Each number is 500 + 40 x the weight over its row's rms, rounded and kept within 0 to 999. Layers, rows and columns count from 0. Numbers have three digits each. The size before them is the row's rms in percent of the matrix's.

# layer 6 attention output, 64x64, rms 0.142, rows 0-42, columns 0-63
105:541514531517480496435505514471483566518534507406547527415446514516587461486465462526446554519493464530512514560522491476495497594479570496469486441488524474492565487418502555517542512467531484
137:631426482473521454545486507491428423549472490478500514526581574437517481540510500454517551489500510513445440422490531500533489484521444546515510445496495494526481528481574498484473492530501520
085:483575500419484448472481507511422475490499439508547536518477522433479514513502515416553427481468478535457491501512459503575451473471468483496556509472481529445562563495505415514498551543460455
097:534471541548506485509491479548508480511461441525448526468524559483522426459548473458484522485529553550505537505490543504540482491478494496402520482548500528514594435409513557543440480416527466
093:490434523493436459577494487531473554503476531443544513436468491485497575540489472465513500526446432516486556589529514580498454499506530515462528499507472478503470507430495526437430437530568500
087:458510486494547518480544496402552518507578529482499531517477478540551449482421433575492528512487476484589489488542485450495523457498551548560480522462577504545446445508448539464521470474490489
075:533585518457422475538496561463561495465462514491490479538493524517387448528498535435497511450485550454524428482498468522471574505511448462518513463492510501455458511517510449560431546525481538
112:540507495539510562517487453491525384490480393473493511433501455487510509467456522589497502560548540435441505496526489511540515505497469479527510502505508485514472524570415493398523500477522534
097:453491450493471577546485472444554409525512480508486562548470507608513491532508518526509493534482531448465462528481474529451467419411510522553502547486428527496461479486509441504525483535471542
067:439526586508548581444490459540522451477518450491572553409519516503475462452517442536539483498451469416491530474528528469470551456525515510450516478520539481540551501502520564496485498457467551
079:500469521518508547438571521451432479517501526526527450575558456529510439522518503484459481557499539479572466554454551467532529555569499516446496490515538492516483471453572484432525427485521449
094:450480547518464515438500490448453482574509429475489504485507517463499436496480516534435533586525552436480442509556526482493539475536476444526495448443531459479513487509537423515584480472516572
099:521466475511525552515471478563400515489534481545490514487567498541507452547523493429450409492498518513471486511480485456414580416411508497522584512510513511471520507474489538449485474516470519
088:503540484523521388504490458542416487541564513476453503451533532496581489514515476514455593530528487496510482441514481445519524451491526526518512568501399487536526532544447516570499481485479529
126:493548527438427462495465462488481487482483509445483539498526569482421462481494458465462554450457568537489460529519523507500451533510522529544495433581435513497543461402483459529425490481503521
094:574506514507519526536511460422511521511541492445550525457489583418523545492537504549501479469476442509472533526470461532412496436450529459492484497470503461458463487479501529433539507548516609
098:490480441461506518487501475553545425554511517481460520531422529509481445443466457574485453587441436490471585497514540526496473528446495519552468440474554488525474468573497524507514492479514555
096:487520527521546512535565465511548482455518514491492432459527549473557461523534451467545501568439484526520449554529475480467510459473416576430561496574550548489504457505560495548476455515505529
094:450509498590420490534500422445574492481522532490492456475491438541449509465498549521478509513518458495418480478501486484546552517508458531540479464482589495497449546567444472436504491521558469
162:461529479538559478459518446484519453537510521535540484511503513536534553480524436539436540488506448454506480493465492472562524432511499517521503541492645494515484530537542446446561548436544532
092:468555459556498520565511556498565507509434540473543559564516505525528540560482546522526505502483456554427491395495521490474524499450468577490477483557465559561500462466543522508552494514500465
090:544523465497496488500510505493596517504420525463415475512513557532515537495485458548571454493518435496508566442514468608447462541498568492526483430497517499532476458478475548479506541514439503
087:512527499499536603542474564547519492550500460480482549541484497515502515524452505530479454496498520572475500549546514555453473511466529527565457417511490577508544451545510502568417459505529572
103:484474484544495467519556559608441440448541497487515521552500482519534503522555492447507515566519446471470519460468531516555471525550538529487492511530526517495468556415541569531401533498471518
114:438456487559405493514548491463576484468459490506483508462469519507513505509496552487531561562518459488459532417523509479534480500485489464430474482502651505481496513562527507503551483459531469
094:450527538536472597549461511519458527543492439514568536513455494525461475468487518475458493516504475535458439499488493516538534473445548525477540446465371521533504496519471444496523455511591541
133:532443514414448496525491483563430513479513517476508471584477487435489538533495465527481516471538563518510531466449521477590582498496441545479539530397501493495462489506492497529453518519419502
091:457504520444581473509444577527492546532466512525508493528406444462517523474503459552525582523455528494554461522522504516437526531489523500577425482490504474515491495561506398485484516525491442
096:489532522502554569477541526419600538440449479443521546491444543478447516484491510495493515527455480511540482531514527491463454513457505483494410438508457526473499408499497533591500458527469470
096:506396461468460500469445490555393509465478542482494519454527522574487488505523499520539484446446544475408454510537457459477487488474553561527501523554445484545509500508476542528481469557556495
082:523455540506522435452498544488545602485386532468487553440504570470443489453480461521486544540511498521527466525532576542505511520414482518519480532480490512549529444566529508545504526491486512
109:476533460494484513488506470496494433541478483565521495495525516481572480504473499423561543575499508480530487425525509410529486425449519489463421597502495520533581505482493516522460516418520480
076:515478531513402487543515438560566487525493561530476508559513480503465539427475543542471464540545497531546496556503512514546559437568470450403452520494519507501526557542478511539537482458511521
099:444510484492547561594455485553464475477497483474510593505512432545547468598512459446550521474455443490550477515532482508472553472548499543562496489498485521499498560447552492560451482490497498
083:501497500549488486536450464480498552526506493481506466539461443546485551396531521507522475506500602497531495472453466509507517469506484453581406532422516487463423525478490481527472472590468459
094:422464510491487401511487530566453556512528483525445510485467555489509468469527439600506473485494532586514405554522521562530481545478515533506460478485438529535518474467504476447478531484532484
108:493487430479496518493522454525504392422566467491429494492500527502438496580511486505483473524552449504461519518477480451531430503492530464478473459482445507454524485591459558476520558494439548
104:497479530472464489493538480515497474555581526490483499509525467452482529497455510491500441454540511517475585522517464500542462503561535464455563521582507484500513538447450494384554595499524568
092:514451503499506520553510532469425531504552492502472445470493488545583416492482453429546472530509473503457505486481422571552414516555488527481584561521525522494450536490534489511548487531469459
088:524456524491510510463487475513570476515454541463491612522470451531515540470499542436522521515507462520562506526541499483503522487508548419556367490517527491489516593504483448541548534527481476
083:457528557519505514463492571524569508523492473477569446484491469547497588496440511451520489512561525553521465494499481473580483495569481465450527503455484533530493495517486483423610513532432530
111:476535486408450541457510522495510541471410565487503540593452509463545471530516507474580571457491542527525495506514523535499489565532457489565452492453499491505481516606466512493459466492479488
123:406483502511568497476580531522467507501522506462501521544482469560519444628515455427521521572499495497512456582545510495491528564460507515503455489470494521515543452465503532491416514528490511